python train.py --n_kv_head=2 --tie_embeddings=true --lr=0.00961 --lr_mult_o=4.0 --beta1=0.95 --batch_tokens=131072
Each number is 200 + 30 x the weight over its row's rms, rounded and kept within 0 to 999. Layers, rows and columns count from 0. The size before them is the row's rms in percent of the matrix's.

# layer 16 MLP down (transposed), 1280x320, rms 0.0944, rows 1058-1112, columns 128-191
107,147,216,229,255,195,164,210,158,226,163,228,177,177,219,195,133,194,169,173,169,242,177,162,199,216,172,197,213,210,231,185,183,202,209,231,194,200,154,190,244,197,156,234,266,198,207,243,205,177,220,211,214,170,256,237,196,188,227,175,167,214,204,214,152
088,286,169,182,163,174,200,198,224,195,219,262,241,191,180,238,167,195,188,185,196,216,154,232,182,219,175,184,213,259,155,217,208,155,193,223,203,187,207,209,220,199,229,271,201,159,200,254,254,162,189,204,242,167,205,221,229,184,230,252,183,175,211,191,218
107,223,216,185,164,169,236,183,191,245,204,208,96,217,190,222,182,250,188,221,216,189,232,151,192,194,213,165,174,224,263,185,212,184,201,184,182,227,161,176,136,199,176,183,190,260,211,258,170,219,239,218,133,228,246,166,213,225,181,189,205,186,273,209,226
094,251,181,234,183,170,237,203,157,183,182,254,223,213,252,233,222,232,189,229,215,200,182,153,198,186,188,147,223,229,227,168,219,173,164,172,210,204,198,236,215,180,231,128,218,209,235,176,214,218,230,197,194,203,206,232,252,208,229,250,228,194,271,184,207
095,178,163,194,193,205,228,206,147,177,146,197,240,207,216,188,150,218,246,197,198,192,209,210,211,162,212,174,158,195,193,168,156,186,201,212,212,222,179,168,222,208,216,217,173,191,188,212,151,233,136,204,187,197,193,178,184,159,186,189,124,226,184,178,260
099,221,199,145,177,221,167,225,257,146,225,204,144,238,184,194,220,156,214,153,198,181,211,192,195,209,197,252,197,237,196,236,118,188,196,222,131,208,254,208,210,243,226,204,184,200,171,217,218,235,169,159,200,180,151,168,216,223,152,169,209,126,189,196,180
105,164,218,195,210,177,205,228,191,218,182,198,266,190,214,221,187,188,200,166,216,176,217,228,187,182,237,185,245,187,184,207,187,233,198,248,219,211,181,214,196,211,181,219,207,197,211,205,229,199,204,170,196,196,154,101,158,212,195,162,164,211,176,179,163
095,208,234,223,165,187,249,218,232,150,179,184,229,216,182,228,153,210,222,153,224,151,152,225,231,176,179,162,206,216,235,218,195,176,194,253,175,186,148,201,183,188,184,201,232,215,143,217,196,236,179,181,222,255,200,219,175,211,153,225,198,176,158,219,158
101,219,178,180,255,233,192,193,156,229,248,180,159,213,233,214,197,214,179,203,219,238,193,175,180,196,224,201,135,226,206,214,170,277,205,253,227,177,177,177,170,241,208,202,111,154,236,219,178,208,217,194,195,211,186,198,172,177,215,203,216,230,166,205,162
090,172,196,218,235,184,146,221,187,224,137,256,213,219,209,174,213,214,198,196,239,222,221,207,246,223,231,196,214,155,183,190,180,203,250,194,255,205,190,217,175,170,213,195,252,202,140,171,160,149,229,169,203,218,178,176,246,192,217,186,184,211,170,178,195
088,203,174,193,237,167,222,177,201,209,192,233,188,165,263,289,177,204,154,154,220,209,202,196,221,220,253,211,147,197,204,242,189,172,243,194,223,211,173,223,210,195,159,195,235,150,246,162,202,144,201,194,202,221,207,146,177,231,196,191,234,209,261,204,233
103,147,197,196,232,208,201,139,193,205,230,150,210,222,233,204,176,192,220,160,213,236,181,209,215,159,214,189,278,216,210,221,153,208,190,230,215,183,216,229,142,202,186,206,183,207,161,192,202,255,162,195,183,193,181,204,247,216,187,225,220,190,164,231,190
097,238,205,221,186,212,203,180,215,170,131,236,155,189,133,187,216,177,267,165,189,216,177,222,204,237,231,231,193,233,240,206,269,202,173,204,159,231,199,159,227,199,170,146,277,162,229,144,216,210,186,204,217,120,156,219,191,187,196,181,263,232,214,177,211
107,227,233,230,244,184,247,182,235,192,223,198,193,243,254,187,210,188,192,278,179,184,132,196,216,187,177,211,209,199,155,205,138,195,204,109,228,151,212,175,240,203,212,192,183,240,207,137,247,186,245,173,208,173,166,238,176,251,149,196,242,216,156,208,138
105,174,180,230,225,223,215,181,192,172,164,195,192,217,190,197,199,197,203,176,196,208,207,226,201,180,226,141,215,179,130,130,219,258,142,193,226,194,258,210,188,159,179,211,208,193,177,250,189,144,134,226,181,202,227,204,176,206,185,211,202,163,198,159,198
092,218,177,194,167,240,150,177,170,261,188,160,173,203,200,240,194,114,152,210,195,228,161,213,188,145,205,182,216,196,212,235,225,194,207,193,195,180,177,202,179,212,200,227,140,184,233,212,229,229,222,228,244,222,172,182,218,170,212,180,186,198,186,133,167
099,184,155,193,170,175,225,175,219,182,209,194,261,183,237,215,150,219,184,139,211,259,189,213,189,252,211,272,194,172,216,285,189,177,169,192,231,222,192,195,150,232,259,200,289,206,195,190,185,224,193,168,215,164,160,214,248,197,202,221,232,166,194,165,217
105,135,217,198,245,203,202,188,223,151,192,170,181,232,193,215,210,188,189,242,210,206,207,200,194,212,202,198,178,177,230,216,169,221,147,218,127,215,199,165,165,197,177,151,214,242,193,235,216,220,210,236,253,279,210,205,226,157,208,164,231,154,204,180,221
103,240,194,167,169,162,182,251,224,195,276,217,260,207,171,191,235,240,184,201,182,234,260,195,186,218,190,239,261,238,220,231,224,202,191,192,197,193,195,200,191,185,189,165,174,165,193,184,197,208,207,182,235,166,219,196,180,205,216,157,147,226,225,174,190
087,170,142,204,175,231,196,189,141,179,206,203,202,162,241,223,195,168,252,248,204,185,247,267,206,137,125,207,205,175,197,212,230,248,216,169,216,121,169,231,167,203,225,189,186,244,191,162,162,137,222,214,147,181,179,243,251,231,222,180,144,197,210,179,198
103,188,250,195,220,241,270,201,175,152,177,242,163,194,206,226,196,231,215,179,187,228,168,233,185,244,155,192,175,233,155,194,248,239,219,183,225,204,171,209,253,218,232,172,214,198,180,226,177,186,255,157,215,195,179,222,228,222,223,201,135,214,218,237,197
103,167,214,215,210,171,188,177,201,210,158,211,220,294,196,199,232,234,176,204,185,209,223,204,195,188,232,295,219,195,223,166,153,222,254,196,162,189,195,216,189,222,257,250,176,176,189,163,203,224,233,149,177,201,176,195,223,213,208,247,194,176,166,238,215
104,165,170,197,169,238,264,230,190,271,202,194,223,206,174,233,176,170,215,186,169,248,184,216,215,188,228,232,189,184,234,180,198,180,212,208,183,197,149,203,155,161,206,163,215,193,208,203,223,184,117,152,142,161,181,225,186,215,191,199,203,193,182,195,181
097,175,191,194,190,205,224,251,196,222,198,202,238,218,225,176,202,188,196,187,184,226,201,281,210,180,237,203,194,239,169,212,139,233,203,237,260,154,217,184,203,182,185,232,180,222,192,254,220,195,216,232,187,246,251,241,191,241,229,174,182,173,190,185,173
099,207,203,140,204,241,132,177,208,168,210,208,173,237,204,244,222,221,217,109,170,205,190,201,198,224,219,165,191,195,190,223,226,216,205,169,179,178,229,221,187,269,224,217,154,184,201,181,208,204,166,186,184,189,178,195,185,252,140,175,113,200,164,144,181
094,282,215,204,154,261,214,192,167,193,250,171,150,163,162,180,228,187,225,181,232,263,190,208,209,226,184,204,208,193,203,190,195,201,176,159,215,195,221,200,231,236,152,221,162,222,201,174,275,210,244,211,234,201,210,177,209,244,192,225,236,183,212,177,208
092,183,170,193,153,183,210,172,213,252,199,269,195,219,206,208,180,205,232,182,257,188,232,207,215,211,171,256,191,153,239,219,169,280,248,222,210,175,177,226,156,200,192,169,194,227,191,218,117,220,169,231,178,219,207,206,187,188,224,195,191,209,251,199,226
109,223,224,237,191,200,276,209,174,238,238,185,176,148,168,195,161,183,200,181,182,193,209,226,181,228,201,161,166,154,221,160,204,166,205,260,172,202,197,215,197,173,167,205,176,192,244,169,217,228,200,185,178,242,180,239,232,231,210,169,240,252,196,176,218
100,243,154,197,192,164,194,181,229,209,190,183,193,156,199,205,175,205,192,235,182,213,207,230,269,221,197,204,223,180,186,234,194,202,235,203,146,136,193,210,217,215,254,206,193,189,234,237,185,291,182,217,173,237,177,227,190,161,225,178,176,236,238,164,232
098,201,203,241,128,228,172,183,186,204,185,259,237,182,221,210,183,166,200,214,194,247,189,189,238,188,243,167,170,138,199,173,165,199,179,201,183,135,190,126,206,209,220,145,184,221,154,239,273,146,221,167,195,175,203,185,210,174,227,205,269,178,183,259,143
104,209,243,205,254,218,227,191,144,203,221,235,206,132,138,182,225,244,178,216,222,227,213,175,205,246,200,233,221,221,247,156,194,235,164,207,215,234,228,146,193,247,202,175,168,199,200,218,205,191,192,253,219,235,263,181,183,223,194,196,238,201,228,230,197
095,191,186,204,256,244,160,198,189,232,209,154,170,171,184,244,259,174,170,260,206,217,201,239,217,200,221,242,239,177,166,191,129,139,196,163,229,146,238,168,214,206,226,218,225,167,213,182,154,225,252,163,216,176,204,253,248,205,195,177,178,232,189,191,147
098,170,210,221,156,189,244,186,220,162,209,214,191,221,239,217,190,193,183,213,177,187,200,195,191,219,236,160,154,169,160,266,215,207,189,181,198,196,156,212,189,212,219,219,244,225,196,160,200,170,201,181,190,153,177,170,183,181,190,146,191,173,237,227,215
096,225,230,221,201,189,185,223,209,196,223,199,219,199,173,244,156,217,221,201,206,192,217,183,195,249,158,215,202,214,194,234,218,191,182,192,202,207,190,205,220,198,165,223,191,253,196,220,204,205,248,212,171,210,241,140,200,226,181,146,166,182,196,188,206
091,189,233,143,188,215,255,178,232,190,180,215,205,229,249,229,205,210,222,230,249,196,188,164,265,215,191,229,210,179,225,193,233,204,214,159,224,194,170,202,216,209,206,229,243,186,186,218,221,189,213,170,216,209,186,217,230,253,192,205,199,221,182,208,146
105,165,233,262,195,178,197,215,236,239,224,193,206,169,204,216,205,206,182,156,227,201,166,143,259,186,224,190,214,212,177,212,258,207,234,248,200,156,221,228,144,195,155,193,183,170,232,162,225,217,238,195,236,244,238,230,263,210,237,157,177,256,189,189,181
102,179,194,175,180,145,232,194,207,209,162,212,213,204,215,197,167,192,240,145,271,188,181,190,159,143,256,217,229,255,196,232,185,197,210,232,182,199,189,199,168,170,186,211,203,202,161,194,188,218,221,206,198,178,258,167,197,180,169,144,197,196,176,180,240
105,198,189,161,187,227,228,234,168,189,173,204,230,234,195,237,163,205,213,196,197,192,174,165,162,195,200,227,220,206,201,264,224,196,211,195,191,222,162,234,197,255,165,181,224,218,215,203,205,167,155,209,198,240,207,230,155,209,207,186,184,187,170,213,187
106,189,148,208,199,163,190,190,190,197,230,174,202,216,185,152,210,134,149,232,200,222,227,217,200,184,216,149,172,195,251,195,228,216,214,198,161,194,205,122,214,162,215,188,207,186,152,128,268,189,188,181,229,260,209,213,192,184,199,232,199,187,155,203,183
103,214,226,165,167,191,176,172,191,183,203,256,226,181,189,212,196,183,150,189,188,215,189,236,158,194,201,209,165,177,215,212,262,208,172,200,180,227,208,188,207,135,192,219,230,157,186,235,153,127,197,245,222,209,193,173,211,173,186,170,192,219,199,263,257
104,208,227,235,157,147,208,142,162,210,239,180,200,215,217,250,210,200,215,164,141,193,182,190,175,212,231,199,191,224,224,199,195,213,201,222,214,143,133,181,138,262,180,225,222,199,145,165,181,188,225,201,239,177,230,262,249,228,191,224,221,187,220,254,192
093,227,217,180,165,160,216,158,210,226,189,203,207,234,208,194,180,193,187,187,205,227,174,219,185,233,232,152,192,215,272,170,214,192,247,214,208,160,208,190,196,202,178,209,208,256,238,197,225,170,218,180,196,229,233,200,213,174,186,191,182,188,178,140,207
089,234,231,193,188,154,213,154,235,188,153,219,175,166,209,216,176,139,209,121,171,160,217,247,159,189,222,258,184,211,185,216,156,245,247,146,196,208,214,142,208,222,173,169,225,217,177,168,187,193,215,237,206,206,205,150,232,214,207,181,210,218,175,176,147
100,200,219,201,229,239,248,201,244,247,188,177,157,201,186,214,241,200,183,189,249,158,172,245,183,252,186,201,211,196,206,221,180,181,189,212,188,186,220,173,226,210,188,189,152,292,210,240,159,201,178,178,193,215,203,208,194,212,212,185,202,203,188,265,263
091,222,203,170,248,200,214,196,169,180,165,183,195,207,208,247,263,214,164,189,152,171,238,150,198,187,195,223,232,202,211,179,169,243,244,203,188,243,233,196,211,243,207,195,227,175,189,174,196,200,208,175,220,197,215,157,199,179,181,212,215,238,178,210,179
106,213,174,228,197,181,201,237,184,221,151,237,177,220,201,227,239,169,252,212,181,181,253,214,185,190,210,205,210,180,201,147,166,204,240,180,197,217,164,233,181,242,206,227,163,141,199,159,200,215,205,202,227,193,175,216,174,220,135,177,150,226,198,224,177
094,168,233,179,237,183,254,202,226,126,197,199,221,207,192,227,243,200,180,171,204,246,207,198,176,198,208,175,183,139,214,199,177,186,198,194,206,183,268,166,142,193,160,141,188,199,146,190,196,225,202,202,142,185,207,224,194,184,175,251,212,234,226,189,248
089,243,230,201,183,174,183,155,226,165,212,255,226,221,208,189,213,212,244,181,220,193,188,295,228,195,211,241,196,190,260,162,226,216,209,188,222,147,196,252,151,183,172,232,233,174,168,206,176,212,198,198,192,169,228,197,207,216,180,237,167,178,173,269,220
102,215,147,215,166,230,215,210,236,230,124,139,207,179,180,234,197,244,210,170,192,221,179,241,206,183,183,213,230,202,222,242,209,164,254,156,229,162,193,275,201,156,227,215,221,173,215,113,220,237,199,189,224,202,227,240,130,132,173,181,150,234,150,161,189
102,177,184,195,202,170,188,230,161,196,169,157,221,236,162,176,224,179,220,125,177,179,188,197,259,165,193,250,222,243,219,181,149,188,194,219,211,209,144,190,213,116,175,187,227,189,180,224,184,189,180,197,262,180,213,202,239,216,186,193,211,180,189,243,244
101,174,201,211,245,172,233,187,184,196,201,162,187,225,176,256,173,176,233,166,224,211,248,188,233,147,252,178,228,185,193,175,208,276,177,176,191,203,210,182,209,155,186,198,188,283,149,205,178,219,264,147,208,186,221,197,172,214,177,232,197,199,183,198,205
089,208,222,217,207,188,186,198,175,262,177,243,190,192,152,238,204,265,201,141,192,197,146,239,142,189,164,185,144,230,192,245,227,203,204,131,197,172,210,218,209,223,171,168,195,219,239,158,172,188,230,219,215,205,204,231,173,148,162,221,203,130,223,221,148
095,215,186,191,185,257,190,148,179,263,198,180,184,226,185,221,193,167,195,289,167,205,191,145,177,164,211,204,246,191,208,193,243,183,233,249,219,204,211,177,179,194,186,196,223,206,227,208,164,261,217,169,222,178,199,216,272,159,168,225,217,163,217,182,167
097,146,218,218,203,184,210,158,221,249,183,192,183,188,239,136,199,234,202,188,217,209,206,213,203,204,260,181,192,193,200,205,200,228,202,172,187,190,224,152,227,127,205,197,213,180,219,218,142,187,208,191,187,192,196,180,260,212,179,185,212,143,222,244,199
106,187,163,182,186,261,256,210,184,233,195,163,186,213,191,187,224,144,200,198,216,262,230,134,225,206,205,236,97,190,183,227,200,218,221,214,211,221,198,190,245,171,197,187,223,157,156,177,189,211,203,187,192,176,173,231,179,169,177,170,175,246,193,243,187
# layer 16 MLP up, 1280x320, rms 0.115, rows 1059-1112, columns 128-191
095,159,232,179,201,264,129,166,160,212,211,203,188,216,209,163,208,206,188,172,231,246,224,172,195,181,176,260,223,225,208,232,214,226,184,173,210,232,149,153,183,217,180,225,190,200,219,169,180,261,168,179,189,226,192,204,193,180,192,187,170,200,202,229,171
106,150,176,194,221,209,170,220,120,246,228,179,216,180,236,141,164,205,235,167,220,197,221,158,176,269,234,218,231,182,205,185,191,245,198,223,225,236,194,194,174,165,156,168,192,161,237,168,186,171,228,221,240,162,190,210,152,248,193,237,153,200,239,167,233
096,216,200,233,167,174,223,170,197,229,222,187,199,181,215,159,164,167,233,148,171,169,190,202,204,165,188,254,195,198,117,188,214,197,210,241,232,212,192,201,162,171,229,256,201,205,190,194,180,196,196,192,199,241,200,225,197,242,181,202,196,148,232,199,156
101,141,160,231,225,258,222,222,155,178,210,178,120,228,196,208,176,238,192,180,186,240,201,186,198,197,199,138,236,176,188,175,196,172,208,182,172,149,250,234,223,246,184,177,209,186,179,168,197,188,175,267,228,163,264,184,181,210,174,210,191,243,213,205,229
098,155,214,226,172,193,194,197,201,197,112,165,233,127,223,192,211,192,236,207,222,150,209,182,220,173,210,230,180,239,210,181,193,222,193,125,210,143,229,218,187,202,227,228,151,229,209,160,247,229,219,194,185,173,246,183,180,213,200,189,158,167,217,188,212
102,238,171,225,238,170,221,212,201,244,184,193,244,186,252,179,227,206,230,192,169,176,173,254,197,227,194,176,237,211,203,183,214,196,169,206,197,205,143,212,176,219,200,257,163,264,220,252,162,209,139,263,144,217,222,204,189,222,145,207,202,178,239,220,176
096,169,172,205,225,206,190,203,214,297,196,176,176,281,201,168,190,208,214,218,244,232,206,204,210,217,210,159,201,213,211,191,208,185,221,181,203,188,214,199,190,222,187,207,222,198,167,209,197,163,219,217,180,206,213,165,163,206,237,175,203,200,222,232,181
098,153,181,199,176,122,219,202,211,192,185,188,172,190,182,159,215,158,231,198,222,175,201,206,180,193,207,236,239,159,219,180,215,153,219,217,189,243,160,246,184,204,165,183,233,259,186,196,186,186,204,208,244,234,224,175,204,204,155,190,230,247,207,185,255
098,187,130,232,182,222,227,171,218,193,215,164,166,174,215,227,192,250,200,278,118,168,235,220,220,190,137,196,193,185,224,175,190,186,233,192,255,177,227,194,210,161,191,175,152,219,200,228,206,170,139,179,224,189,174,176,238,176,220,260,178,211,196,196,219
090,234,163,148,204,223,199,185,197,158,263,203,215,150,157,185,196,167,118,237,194,271,175,196,201,243,172,196,193,213,184,189,195,216,221,204,204,277,218,171,235,167,173,209,198,259,199,198,171,244,196,149,173,203,155,205,157,210,201,164,180,221,242,253,215
101,159,169,212,206,222,235,208,210,161,206,183,240,197,160,218,189,228,229,209,199,137,178,175,218,224,183,164,195,157,197,183,241,184,193,188,253,198,238,211,188,207,223,185,154,192,222,224,253,276,192,221,182,161,195,200,202,140,220,170,202,177,211,181,160
100,180,191,223,168,192,218,198,154,178,225,224,174,180,184,202,135,185,242,205,157,185,193,206,173,213,190,242,271,208,175,190,152,194,151,226,152,243,195,205,170,254,153,210,179,192,189,235,209,244,179,149,213,238,222,164,220,236,212,179,203,221,208,217,240
101,177,178,195,231,132,225,175,122,204,243,213,172,198,187,188,222,253,214,231,192,182,191,238,139,242,227,154,184,256,168,157,211,247,252,247,191,164,209,246,203,218,173,219,232,219,214,197,194,204,214,216,278,223,206,240,189,224,214,236,236,183,163,198,219
099,117,227,235,205,178,215,195,257,167,167,234,193,202,177,176,173,193,198,208,145,154,206,191,204,156,189,256,225,175,185,193,196,167,202,133,143,170,140,219,213,202,178,174,218,235,189,162,190,221,183,174,262,195,226,235,204,244,199,156,185,197,260,175,249
098,191,179,183,226,191,236,181,206,227,180,230,164,230,181,189,214,204,244,206,175,238,197,196,189,186,129,157,228,196,180,189,151,127,208,194,208,181,218,209,228,188,228,224,184,182,194,195,166,206,186,180,133,198,233,159,196,180,242,219,187,211,225,165,240
101,222,240,217,132,193,207,195,145,224,183,245,201,229,249,224,279,204,184,191,187,181,209,230,226,194,183,237,219,224,182,166,145,218,170,231,170,218,212,168,187,190,230,168,228,165,224,243,181,178,210,169,237,173,201,175,164,192,131,186,210,251,193,211,210
096,170,180,229,207,204,178,127,207,182,170,150,173,177,213,166,250,189,226,202,211,275,186,199,216,164,192,170,233,216,221,243,197,159,191,186,170,191,206,201,194,196,219,194,170,166,145,231,198,188,187,231,260,185,184,132,211,211,213,184,145,212,195,161,208
099,236,167,172,248,182,232,156,218,202,158,205,236,184,177,209,207,196,246,228,177,213,198,210,229,222,167,223,171,133,146,223,196,214,159,219,205,145,164,229,205,227,156,219,163,189,255,234,191,217,193,228,190,248,217,203,168,160,192,174,221,202,229,182,172
098,211,193,180,261,176,205,168,308,251,226,269,222,188,206,199,245,238,213,223,166,203,128,162,157,224,234,157,181,229,230,196,233,148,226,154,220,225,187,123,215,248,177,246,200,170,181,212,218,240,190,228,206,210,172,188,204,176,207,206,161,207,231,180,194
101,243,138,159,200,193,176,223,109,205,231,171,220,192,174,232,156,167,217,244,218,151,196,207,196,210,201,232,243,202,184,163,214,227,211,138,185,193,232,201,147,218,187,184,176,183,211,179,221,176,197,255,202,185,221,143,196,158,162,204,220,238,235,197,198
107,211,169,188,204,192,203,264,222,229,189,197,228,186,203,136,215,201,214,259,229,212,237,206,219,253,214,183,155,195,181,174,171,210,167,158,187,219,199,179,214,239,222,200,202,160,227,216,176,197,163,189,222,225,224,237,197,187,163,188,216,192,180,256,204
102,134,197,221,196,212,244,229,207,232,199,186,171,203,187,204,190,173,213,218,192,251,178,230,207,200,210,238,263,209,142,244,211,204,233,208,229,211,210,145,174,264,159,226,181,188,210,217,184,217,213,196,179,183,171,176,194,149,230,214,231,219,221,230,181
099,224,203,230,171,199,202,168,205,216,177,226,282,238,176,225,136,253,231,164,207,152,174,202,211,244,179,164,202,260,200,170,191,209,200,201,214,216,196,207,213,293,212,181,270,203,196,238,172,189,217,165,216,207,243,151,209,171,211,212,152,250,181,240,208
094,253,231,233,235,181,161,175,203,195,208,220,184,164,175,201,190,203,189,206,225,227,174,221,219,198,186,194,159,138,203,193,199,197,212,218,232,202,201,215,224,191,191,191,194,202,174,194,133,218,195,188,215,171,128,167,199,162,196,211,164,200,186,230,186
096,236,234,181,199,173,249,200,235,158,173,168,112,213,254,256,164,207,235,246,213,157,231,201,241,214,293,220,194,207,156,195,232,259,204,207,185,211,242,221,168,217,219,206,263,189,191,200,212,176,186,180,167,176,216,177,195,208,184,163,175,193,140,160,158
097,223,220,188,237,222,210,162,170,227,183,167,207,254,179,234,210,195,208,198,227,238,158,217,215,160,224,208,227,251,182,217,117,197,216,181,205,174,184,174,167,178,184,189,240,177,178,140,224,189,210,165,174,209,132,197,216,178,193,265,181,180,217,197,200
110,211,214,195,212,236,170,133,188,212,189,170,207,226,191,185,228,173,206,146,224,175,224,175,195,211,231,175,165,205,224,203,180,141,207,213,181,145,196,226,162,194,227,212,182,248,170,194,184,189,210,189,251,193,172,183,228,196,197,205,216,172,232,239,179
104,139,211,208,165,241,237,244,215,201,190,223,208,170,158,192,223,274,224,171,254,198,182,219,166,182,137,189,220,214,228,190,201,188,165,168,194,162,246,186,208,169,162,189,251,242,174,195,229,186,207,166,193,271,219,185,231,198,223,263,140,222,219,223,231
101,211,175,261,216,193,227,193,168,252,249,194,161,209,175,159,211,192,194,199,227,179,217,203,227,188,192,263,209,198,226,218,161,163,117,173,174,189,161,238,159,192,208,184,199,201,204,184,129,208,252,181,177,123,184,184,207,228,211,242,127,195,180,205,254
104,226,215,204,181,223,181,198,129,227,158,220,195,214,199,148,225,207,184,202,183,218,175,181,245,234,225,229,190,187,221,178,182,199,214,160,215,209,209,205,186,209,168,167,162,235,193,192,243,242,180,180,212,186,204,235,180,193,202,196,178,227,250,210,212
100,202,228,232,228,198,185,165,226,154,220,191,217,173,188,180,165,177,201,224,176,189,192,221,216,220,206,206,171,285,184,204,193,212,186,193,236,193,150,236,186,249,266,199,184,194,193,170,223,204,181,213,181,147,200,213,193,233,190,215,261,145,273,247,229
099,223,159,193,238,185,243,195,276,248,234,273,201,213,208,214,221,170,166,192,174,213,191,189,251,232,199,212,205,250,164,247,165,248,200,180,152,241,208,144,186,119,207,205,198,208,193,185,213,217,147,176,216,211,174,222,182,263,207,198,155,176,206,172,203
100,181,141,225,148,208,248,217,161,221,200,217,194,214,179,207,212,173,205,199,220,221,177,178,230,219,174,201,228,222,171,226,173,218,191,159,211,192,210,161,138,202,176,132,191,213,176,203,188,210,217,202,240,207,245,193,186,208,249,261,147,175,160,167,189
095,203,140,220,202,193,187,214,150,218,202,182,224,169,199,174,168,192,209,161,148,254,199,223,170,238,200,169,160,195,166,233,207,160,240,126,178,223,203,177,190,195,199,202,194,222,213,189,162,213,161,182,205,116,207,251,164,193,225,150,201,210,231,179,226
105,209,182,248,226,196,199,183,201,204,181,167,190,219,194,216,189,149,172,182,244,213,232,216,167,282,220,197,247,177,163,191,183,180,178,170,147,221,235,215,232,196,202,166,202,225,182,200,159,199,200,176,235,150,166,174,196,239,235,213,251,200,142,196,222
102,205,192,195,227,190,232,195,244,177,205,195,120,187,237,129,184,209,187,187,221,171,214,214,256,200,203,197,226,177,199,189,224,187,159,184,180,194,201,172,187,119,210,212,213,173,164,201,170,216,230,194,232,196,230,151,217,212,184,151,231,201,104,212,179
102,212,212,187,192,227,184,197,199,176,186,183,115,227,169,256,239,192,203,172,294,176,185,237,211,275,237,203,191,202,258,201,198,218,183,225,236,160,194,197,260,197,154,227,167,236,215,160,145,228,206,204,177,220,217,196,219,185,151,215,215,206,153,189,183
105,195,241,175,221,161,152,161,220,160,197,199,167,160,226,156,172,177,161,190,232,187,209,226,199,234,211,202,185,231,214,269,235,208,161,220,212,155,211,237,205,241,220,228,206,161,198,172,148,220,216,202,236,174,177,247,237,199,162,177,148,209,215,236,150
099,193,150,230,156,186,245,235,179,222,206,213,161,169,144,179,216,197,153,195,144,251,212,247,203,220,218,271,220,201,184,184,222,250,200,192,199,198,188,202,209,178,207,248,212,240,175,178,223,192,244,186,150,234,254,189,194,242,249,194,197,203,271,225,237
100,215,189,194,184,217,230,221,191,184,184,180,177,250,158,238,201,200,192,172,168,179,195,215,244,197,249,186,218,190,216,216,212,186,202,218,182,178,136,188,178,153,218,181,204,248,158,210,201,234,194,237,222,186,184,158,193,143,181,213,145,186,202,203,241
102,145,160,188,194,203,236,215,234,155,230,223,189,175,163,188,233,204,237,206,222,168,210,220,231,160,174,192,179,193,224,224,197,254,183,215,195,186,199,225,196,240,227,195,204,237,183,168,186,201,216,226,179,180,179,198,212,203,175,174,208,173,194,243,175
097,225,204,243,208,221,190,221,173,198,221,161,257,236,186,204,244,286,172,175,197,212,195,141,211,244,206,210,196,174,212,239,194,166,187,222,238,192,221,270,199,201,171,215,175,222,203,192,144,186,184,154,225,189,202,176,239,229,200,206,192,198,205,256,230
098,194,230,239,165,166,234,164,179,208,245,175,198,177,218,227,231,182,158,200,253,169,190,200,161,132,176,155,231,174,177,181,199,223,184,202,174,227,175,170,220,191,167,223,191,208,174,143,151,204,206,194,246,254,170,229,288,201,193,137,180,179,198,221,189
101,248,203,206,222,194,195,234,213,229,201,219,243,227,182,192,192,188,144,151,198,170,179,176,189,215,238,228,151,223,216,199,188,199,191,179,224,180,192,188,190,198,227,209,241,173,155,228,173,195,245,162,232,171,207,225,207,231,191,151,222,256,247,251,228
105,177,240,200,247,197,163,174,213,204,167,180,204,165,215,185,186,183,213,229,198,159,193,196,159,171,213,184,168,199,222,209,224,223,178,143,151,171,191,216,175,192,177,209,186,277,176,155,134,225,176,166,229,248,163,171,157,134,174,209,214,221,222,194,247
098,200,107,223,210,183,218,199,197,132,219,206,192,190,231,229,180,189,163,167,169,218,231,207,214,198,225,211,223,219,171,229,172,257,225,182,248,178,199,206,187,212,208,225,199,181,195,247,204,161,126,205,197,194,143,225,202,184,219,221,206,235,209,235,198
098,139,151,181,220,202,237,201,195,242,254,202,208,194,223,198,263,158,179,180,178,194,176,187,207,217,197,157,209,196,193,214,145,220,244,219,231,244,240,232,220,192,218,200,238,235,246,166,185,205,238,189,195,172,191,136,230,175,190,147,274,197,242,194,189
099,235,190,213,164,198,183,196,204,264,145,157,162,194,189,193,127,171,168,183,205,230,183,148,179,232,241,184,224,212,186,207,232,194,201,187,180,205,206,231,194,225,160,195,161,174,183,144,206,153,202,211,211,205,217,204,250,213,163,181,129,205,117,180,237
103,224,231,207,187,230,248,183,202,202,221,189,244,206,255,157,223,178,204,220,220,219,216,187,181,180,219,185,206,187,193,225,174,222,229,232,201,190,156,213,189,168,210,219,235,151,226,203,224,169,213,280,152,162,233,203,159,189,169,223,205,137,230,211,208
102,209,258,211,184,176,204,191,218,203,223,229,200,217,192,238,233,206,168,174,169,202,191,195,201,166,210,243,254,211,198,194,208,150,191,167,204,183,220,195,196,216,186,183,198,226,169,216,142,188,163,219,253,182,138,169,184,189,208,186,180,216,193,196,178
092,163,231,173,182,179,191,191,179,210,178,199,175,202,188,167,226,196,184,218,256,188,230,172,183,247,177,245,210,219,212,197,204,242,204,242,140,165,151,173,186,218,208,163,222,238,224,210,200,202,191,242,217,185,249,215,202,250,248,235,209,183,207,176,239
099,175,210,235,219,186,195,236,247,157,234,200,250,191,216,178,154,160,202,186,194,183,229,187,242,212,189,212,232,240,208,223,179,203,227,206,174,192,201,204,180,186,206,218,131,171,207,176,151,185,185,200,167,214,127,192,183,161,177,180,213,199,218,242,184
101,229,218,154,214,203,199,232,189,190,240,171,211,230,143,206,219,242,210,231,177,183,212,207,169,191,219,203,267,228,207,184,174,208,238,225,209,162,141,233,222,227,194,221,222,220,154,165,223,246,240,227,191,233,291,171,173,213,215,192,219,275,187,243,204
102,190,210,106,198,184,282,185,229,202,225,156,234,201,190,164,240,185,241,188,116,172,176,271,178,234,138,249,226,134,201,245,225,215,200,153,178,191,218,228,197,217,180,164,261,160,202,222,209,237,238,242,169,227,201,149,171,186,190,228,177,180,233,209,243